{"n_layer": 11, "d_model": 224, "n_head": 7, "n_kv_head": 7, "head_dim": 32, "d_mlp": 896, "vocab_size": 2048, "activation": "gelu", "norm": "layernorm", "norm_place": "pre", "norm_eps": 1e-05, "positions": "rope", "rope_base": 500000.0, "rope_fraction": 0.25, "qk_norm": false, "attn_scale": 0.177, "bias": "all", "tie_embeddings": false, "parallel_block": true, "init": "trunc", "init_std_qkv": 0.0316, "init_std_o": 0.0, "init_std_up": 0.0316, "init_std_down": 0.0, "optimizer": "muon_variant", "lr": 0.00866, "lr_mult_o": 4.0, "lr_head": 0.0057, "grad_clip": 1.0, "warmup_steps": 200, "schedule": "wsd", "decay_fraction": 0.734, "decay_shape": "sqrt", "final_lr_fraction": 0.0, "batch_tokens": [16384, 32768, 49152], "seq_len": 512, "doc_mask": true, "train_tokens": 216300000, "steps": 7055, "dataset": "wikipedia_en"}
Each number is 128 + 24 x the weight over the matrix's rms, rounded and kept within 0 to 255. Layers, rows and columns count from 0. Numbers have three digits each.

# layer 7 MLP down (transposed), 896x224, rms 0.0722, rows 233-247, columns 0-223
146149142099156108070144107148132128128120159113105105096137123114115095127104096150105149106135156127105110130115115151132107116120130117103174137129076182137131143152110147155122128154146147148131154122125126143154122127100088148117178114115093145117140121139131092129133154144156138119127093129170103146121135155147105109120092128143163165124102163126120115133132088113135121175116148134114129110116112083117148157114120169137112089170132106136148088115134130150157136169136098122184124136118106116149197102113114095121152105140123121099124142127135147133167132116155135118092157120130105113123131158134132093148104133118079158099128135139062126105136172134095150158149
117159151141107064118119153110103122155160130111095103128156119158142128136161126109112134139142174133152134120102136114136092126114078092131099112136093110113130114108078148118157118122135161131166130142123120121161112137129118124116177142107126123149113117108167086118116122116142118106148132143158101144144146127147109108161124114133129101101129154093072107129146163109119094134134145146108102136136174118157103156135141110123158123111101136126153121118125122153118115165130174154187132107140193086114133146117091130101138129156113146161148107143073102142121118142148130108149120135122138177124119123115139139083151114155115121108112146145114142112127113144146146111150
102134154126114076149127145120130126103098147150183088114115176118122157175118093100112134139149169165167117122157120134168099082169141113135114145102117113169121128100129118154127145127137157098146111170150154117125136182105150129128111131116107067138108165171160104132120129151128123170143140115117183076126120127134100120110132130148097170153103089128132126116105119136147126157132108146099128072110136176109105083138119149161091110110131147116127152099120173079172101077121120114121090162088146152122118107127138114148132094126108104137142124137127139132159168096113154148116141127123075136097136137117124135111086125118129141123163121117154131146167141120112096153149
126158143109135107132094138130104125155152145142088153109099134103134110148116165122154164109091134114132109128164162166176142108150115148186162133097120136054146121140102076169128120103070127099154087147114082123120119120119138130091142133101114112125062146158108167115116149162133122137130119117117112127097098147131094117127120147116154161163140129129114129152179126116145124122134118156148104124118167137112115168121127145165150159093128115120117142090129125122143174110107123139100120099130150125146097118121116110106106077123133115196088128180124126166113144106127094126119147150126151132131099140130141116104114152154145091113110175098123112149155144193128107154132
142072144152158092109107114142075106145115117077127078119192166150080114131106175122142118114100125141095127156131135132141095102129104108122106101167123128146117137135125119121108149093148136136148119175143129139151138105142123117122128127143118139119124130154127146205123150126138136090105082159124107180124123140112143128127117142140145096132115164117142122136117155144124085116150065133123102137120130127142118132100170139132121129123119061138123129106127126172124141145119150106182134093165119118109136095114171105120104133147124111147159137128129142146109163124123143117117149143130115106148145121118142116111138147147117165127118142177127112152153124102110145099131
160095100127114175138122109089102098152140121126150179090142122147083120136109134108139108123140131129138144112135128154091140090090183097105141130116108116138132124137161110120142160157138144153124126047116144091125141118142144124075101150113129111134144190135101169143116165143107127100088140097111100110125161121123129123117133143134143131170093108156141079137117101112132110166168142118114133133131123134165117128132086094176191124097076159134109133123182139124092139113145181116156155112127109134124117127147167078103132159117156159118101075106106130149163163138152068130096127156124105116134145165136128116120180128148092165118098152142106118133123158166179113094083
125121103157095152177116134167140121137121155117136144121109133157115142126118115147173126143120090105143143107111121140103129142088085128142149149100148146080106098119125102157131120149085156102121112142130130110098153143137133178139106155112113148110184182132084119145137115164146079126125116102144114153141110144100136113106132122116135097152119152153109151131112132089132113073116122087117138153085127131138111146140132102118146135154139156121109148164157097105103065155151145136136176157111121120148143147099111145091114124122091113162107145160109155102142143136106094132115094166103125145123118139165138131140154161129175135116160152105141108143094091153106104146129
123122079088131135136117102125090145159131132108135109133132105154139085115157078164110105097147137122144139137135140112107175089078121190147118077116095133102120137100155116161111112125122093129161117116137143142128113147137142080103140107124087153110119160182131131081095129116133156083151132109087122125161129113151112115104123145097098177155119115124128133127125132123144152138179109149180103123118133162105136113116131190142122114151164148122150112147116131171110125087107127155139146118136110127125132144150127103124147156137150124156143094144148101100109091136192071140126190146166115098106169181162124083089101085178124150112140111134104115146124157128161151155111
097144154134154155135132132138122091098123131149137108115092141176139149117123096113124145117126147125107110101148066136143134119095113150128160105091129163158129112117168110130119138142110126089122119139136123106106119095125110117143135133128144142109107110107093159153109134121161146148107186176165097162148089134139117119094167147138116087126104158150156139067147093093065135104123164163121146118161198100149137125148143100103117097154168109149130144131164136134165128139140157138154124163119132142140087130138130157133131127132098122135112147106124161154134178128124107157140133107077111111118094072094142112097133143114119082167093060109127142098139121142154125149167
086138133115131133106142130120180184158131138141129127141084136122136134147138122152102137157134109140094129126152137133128118112131098089133113123136130181134113133132115133147128131115125126137120120147107139106104150087096137140141091142182110151126095146146101167117124142153126167149116149129121145115168136144157114109143143110082137143079140134156152134126139123070169115110112131131126128110131140092081130121115128161107146119132121117109138138095164127108113139113106139103101101149119143120096152118138103127147102112139122133117108145107126151116145110116142110141162087091117125125127121125169159138113135158128118140134141105120102156126107152102121115128214
151096106103127162123135158107169120085164158148084132135130146119144119110119156168122144156118150162114072114121139135146134121152128157089132129142102143112086139130128145149084141123117135102083132116137189137111126154140093150128123159137093160108114191110108096151125078136147107107150145145139139127121123107140154109100168100126126085163132162086106114144148158139144120118087121153124114071115138177118115119147145134131138101100127088095143146104119156128105134108157101135106116151155119123129103126105146101103076159109166125151138130132134119142132112133131151163149098110138115068113157142112136152178137134136122111127141124120134137121103159181138130121084
108102119147089114175180162118127145108147142133181108140122122135146116152116120099120096128132118136109114109103138103162138133102134145119174110137103138113097196101141142142140134121119111134141133087125135137091103081134045126101092109131109173124108098135144098116066113127117110140152125149116172134150143138121137104121120114121124164110154172130154120156150137140169138128157110166130077132146098148162127181088146166121125082125137136108124111110132122127127193158108085147131120115164143148130111145108145098112090129109104152120152101127123158133117119125146117159117113134123187112137143142123115148126123107124104102139140110141157141141101140109158145110161
117091121114091109099118145187149138126114116127177180118156104118131144129114161130118121111124145134146117095073161119129087139081161111136080116117157113126147135174133098132115176132129123068152116183088119096128127118110117123148097125133113115121132158100117185153140120094121142106149099148133157115111108112125098114144124130175090105149128104128134095141144114168123100159130090109143159114156155109109106099164148155124141137137122129190152124145132151157135115106136095110144106124120130127082107140118182153131127152141127155120157120140121150134133135114136143145123089083170117149156131142137159122152117099133087066161120087129167131140131117161094142141105
163155092110128158179209112125098091052099125124110155136157090160113146141170092145140154086122108129181116172090091137107111138160132165122135182137167150138123142109130076103138109092102102173151125078103144153136118117135119085162108120140119106135119079116148135094142131137082143175148097120156112149136153176136180080117137113108119153124143116131164092119125135103146133140134098117079067174140097118097145114120127109141174161095143130129141149111150128090119130107155131116117114152097104118112163130140130128108127180130125159154113138164135193134154183075143116106118109139125189080090155109173147114112086098112114105135134136138118141145127096126135149156114
116190127059121145082155142159101123171096097079136205143101126129129103125154137111115114180167097096162183215145149152116107103113115118116131131095128121101147135084135123126120086133109136124146126139153124111144138102117132156142117090105174147099152087127074142149095104119119156129114128135120130151161144133114177084162113157123086109133143147141145118156136096116135124128141171147114108121126099126106114090127137118149125138140152161100195151171118077091144090155149184062146115123130148154149130138152117133108140140169084134106115147126144112092098134094140170068128127160120132106143128073130131120124077145124128126133130118122105144141146128137074160155162
# layer 7 MLP up, 896x224, rms 0.14, rows 234-247, columns 0-223
160130139106162150135129109109122134135099103141105149122110160109096141116137122123152121123153142104119119126130113131158146133151144116154129116104113149142105133141159131136152177122102087083103126131162117158143128157119159136120119143147104103128129154146082109114133155122127134149120139117142126081105115156170146151154104100147155140138092105182175123086141125091155170081136106120153144135126144123091130119147134115185125146116166122083140140128145158142117104127115136083100127144074091161116116099187139116123105102112140096151134092107156139121185097096115164136084119117138105090123128139141126148152127110121145155112100145071085102135134107139178078135124
155105102083140113111103122103113141074142109101178083104149147143109143138147147126159139131115097107157157153140129135133110135116100111139174147161118126108144122103138140151126117105133143138134161149135109110108103167143096142127130158125156128116094118101139142173123123113118168151088114114148107142095113154138116097125146095107184120104123102132123109137154129097132100118115193121142105153072133077141137102119157160121102121127129125118100120159138146132098168146128121127161176108062099174165124148157121115098114180136137148136127118147087081126103089123145144083179073154132158148105156115109150140102183144173137120129123104136104125139099123159136134139141
082121103112107142110134089120136118117093113145106083136107160109122133137149106135139100135139108195148174153157140102108100143091145102156109146186115105094124153115153136110120100127166160137131141114143098151131172111140121134122118152149120109159118122111111097162137090138061152151156103149140108143122179059147122169130130070113131148130097147156139142103102108113164094112094146131121137124112131170110133125106105129149132096137187157149163099109142143177156152114138131109109129117148108128105119129200110118099082154157103146156156134137139104120136106131123135129165128114118129113154129134120146139111113118090151122102104139167149149122120139091094128142141
118161139141100115169134157127138111115136106150074130099154157124114167148117088138094136122136121146122101162132093112095121123096137104099088149114122140143143115145169145138086139136108112106119128077134129129122150138149143117211147111116117160135114134117139094131150129118130140101136168090115137152115128127113147095145120110068153170137165117151154106102140097114121131086120111103170166109114137135133151133130090131109075128120113150159155153115140118155152153090135121159126112128132096138132162130129130134115126115125124129107173124148131147112104128139128128123122117122133142145105105120120121128103130152140126125109136147144148093112172106159106165157120
116136107122099132126105111095138138149107108149107130123128125157113149129112140141163159161124163111104149137145121112101129084129172118130102131087136155095108100140151143116123242126147131129133081113139142175158133143113106128113150192101108141127124174135117128158141158124073127104149090091123092118161130137142060135176093114125140120112127106149130146152130145154179082115068126114143153152127153142145157146096132109136135084148124171154127100111100142129147151133148116083150122137130154118162091132139105110159099089115122103155134157131096122103100161127145100091166128146116102137061140097160112172150120121096126116150142150080113157131133091133115098173124
118122091114141140130138180147102116115144078113095149130115104119139088138137080082107113105134157145121147129104149128151110141150161122158183146132139126107161146150129099143162118120070127109152163130112119079178091111129132126130127101141128123125079110140159121152121125140088154126170134141114105140088076130115105167183139120118128114145110144142150109155144126133113119110152110137163116134180144131134169116123099113108124066150132124110154146114111102163153163092137084126151131121141112105119138135124121127158143129143141103138143136125162111188121113185135137058125143120152118132121122131117087146117103084154100126094155120115112118105140149168111154146115
175157109130144120155113126140102081124144136097132153153179160138140083113112175157102083090163116169155157134160094108145119153102107076130133097100142093155157146137083159183111136112136161135139123178114128090099166128158126101154123164102117138114126115110124129158135103125151109140126154139111076115148178121117166108176135111107093133157131095134151155134128157146137123132163138159119171134079145139132138110121153139130102125192091119114124112150121131088146146127153096099120145123131090136147157122138162117088141121094128117123142126104166097118121113148104090151155152102098117162132104122083155111124139073123114098117127116106125113074131123127114122126139
105119132140173156135132147155166128096107135121119107144137137123109156107096112110071123114089121094100124148112112108136146149137124122129103154159091121120151136105105156128135104154102152167166121118098115120137141156106119121105135106089158124144090104140149143124143112136099118137114106131114112079148180112154148121157134130150157148138169146109159175148107119123163147153108081098139141121165100135124107146127144105129148154136157112112157161143132111130183115096094125157135182112126188076136102115128122123149136138135151098096124106112140146113121110155148139083141085115141127101153103159131156134087122159162090136131139143108136145192137111109108101171083
118130095145129137168136147112083119142147103139144145126198124118141077130114090129131126088115122128117162145162125124151154153153138164121155093160182102146074148113139116102121138149117127109108158148100068142113107184124086135125123112080137120133130114159191048135116119108137124104119149140159142109100112144116140117080149143157136122119152138126085096142130086150115163124102132118131119144107163132141146121116127109139092144146137164116136125097133127113135141156119132171101125120102118131150152141145155095151146151106139132123080149151106101145102150132131120100098143136152138102139129110129104151133140131137142111146115155120126101113118134120121142131149
108152107149122139128129084141158131193113113124119139120152131112116111145132112104138078119104061120102138083192133101108129178122086102124103140111143082130142098125122125142110101083162130144176144104120131109132138118121172136125134112172108105152145101128151136139108183161110159137108149106089116151156126166148156097147094094119152173140131108150128127110141111088119111161110128151117082169173095088118127153145132151090134146125114093161122123070152081125170110170109155123126122095099142118111188128103110166121119125158135171125128133090145114133121128127145125121132107171176112186139121128122122135117069131100140150147128157113143143167184152134091160131124
106094136129111134158148119120135140142124107113138167123135129084157147157127144121112156160162125099118138127159113082124141108125151082104125135128113150140079103109131108137144148119134105161166100149141121161141122114140104121133073124103130136105137140128181132158153139157150131091129098152148161101111084142152128158136091169121160139074126092116122134136085131105114125113105166112097096124095169154129121116169117126161113140078113105152153144160108059108133154132114097165129144132177121105134155145099172139063154082142171119180127089126112144166141133086119174119102151104115138147124087167194070125122100121115116139130162113117102147120145146130128104156109
094150098126130128149128123118168175116153115107105152130154113165116124074137101152153112133124133119124100129122194144141141129134084143140133105169148112120133119115139121107161126112147162127117127150112136140110112096145112081099100127131160132124113146151156081120128080121199107119111072135133172132108152145149131094113138143134125133138158129121187111184115153120153170115128116102095098119142132114156109120137109136159088143132088106120133072108127110113117162182112118146142092131125129127116138119135109115128117177181071098099124094135176094108105103147125161113126138120159130141116121164152143143123143127105136140130138099137137144081108131120121151151160
116147150130103161104084117154117124085170155162094145129148110099137124145099110125136120143118092112111114122138148094139147130142143118123103155168101167089140134067141146144111115150135118173102177129103122159121138123158104095137117139054109141101140089113137125151095128079144124105096111120099133135123117135102108121206102129144180119088122116163141134139117110127127106158120136124180122194153125133133112133122182079139116125138128154121108119129125092155140128096148172107135116093117144118123125116097131184159135133146151160081081089124114106144107114072131120155135091152108102150133144156105146143180158089130099122126127125172154135122148142185164107165145
076102119160144117122089081091116084134096082127159139105143150184163095077136157099116118109149129144156156138130131102125121132137098099133131126132118109090138157149144103134103145139105197136127138150102109078098130134151107151085133133122126123126171150149132102154136119171126103142130135115172132140112106147119105126123126099155105126143116095162146113121113105190136147127166131097133157071146166128147162093093150118112157131137129124131138077146135159148130126091115139130053127156139094169154141113102176153110084123122095146125169116116134164123152132145087146119167120061109134127135157153116108124103129101128105153089132157089129120193130136171129169117149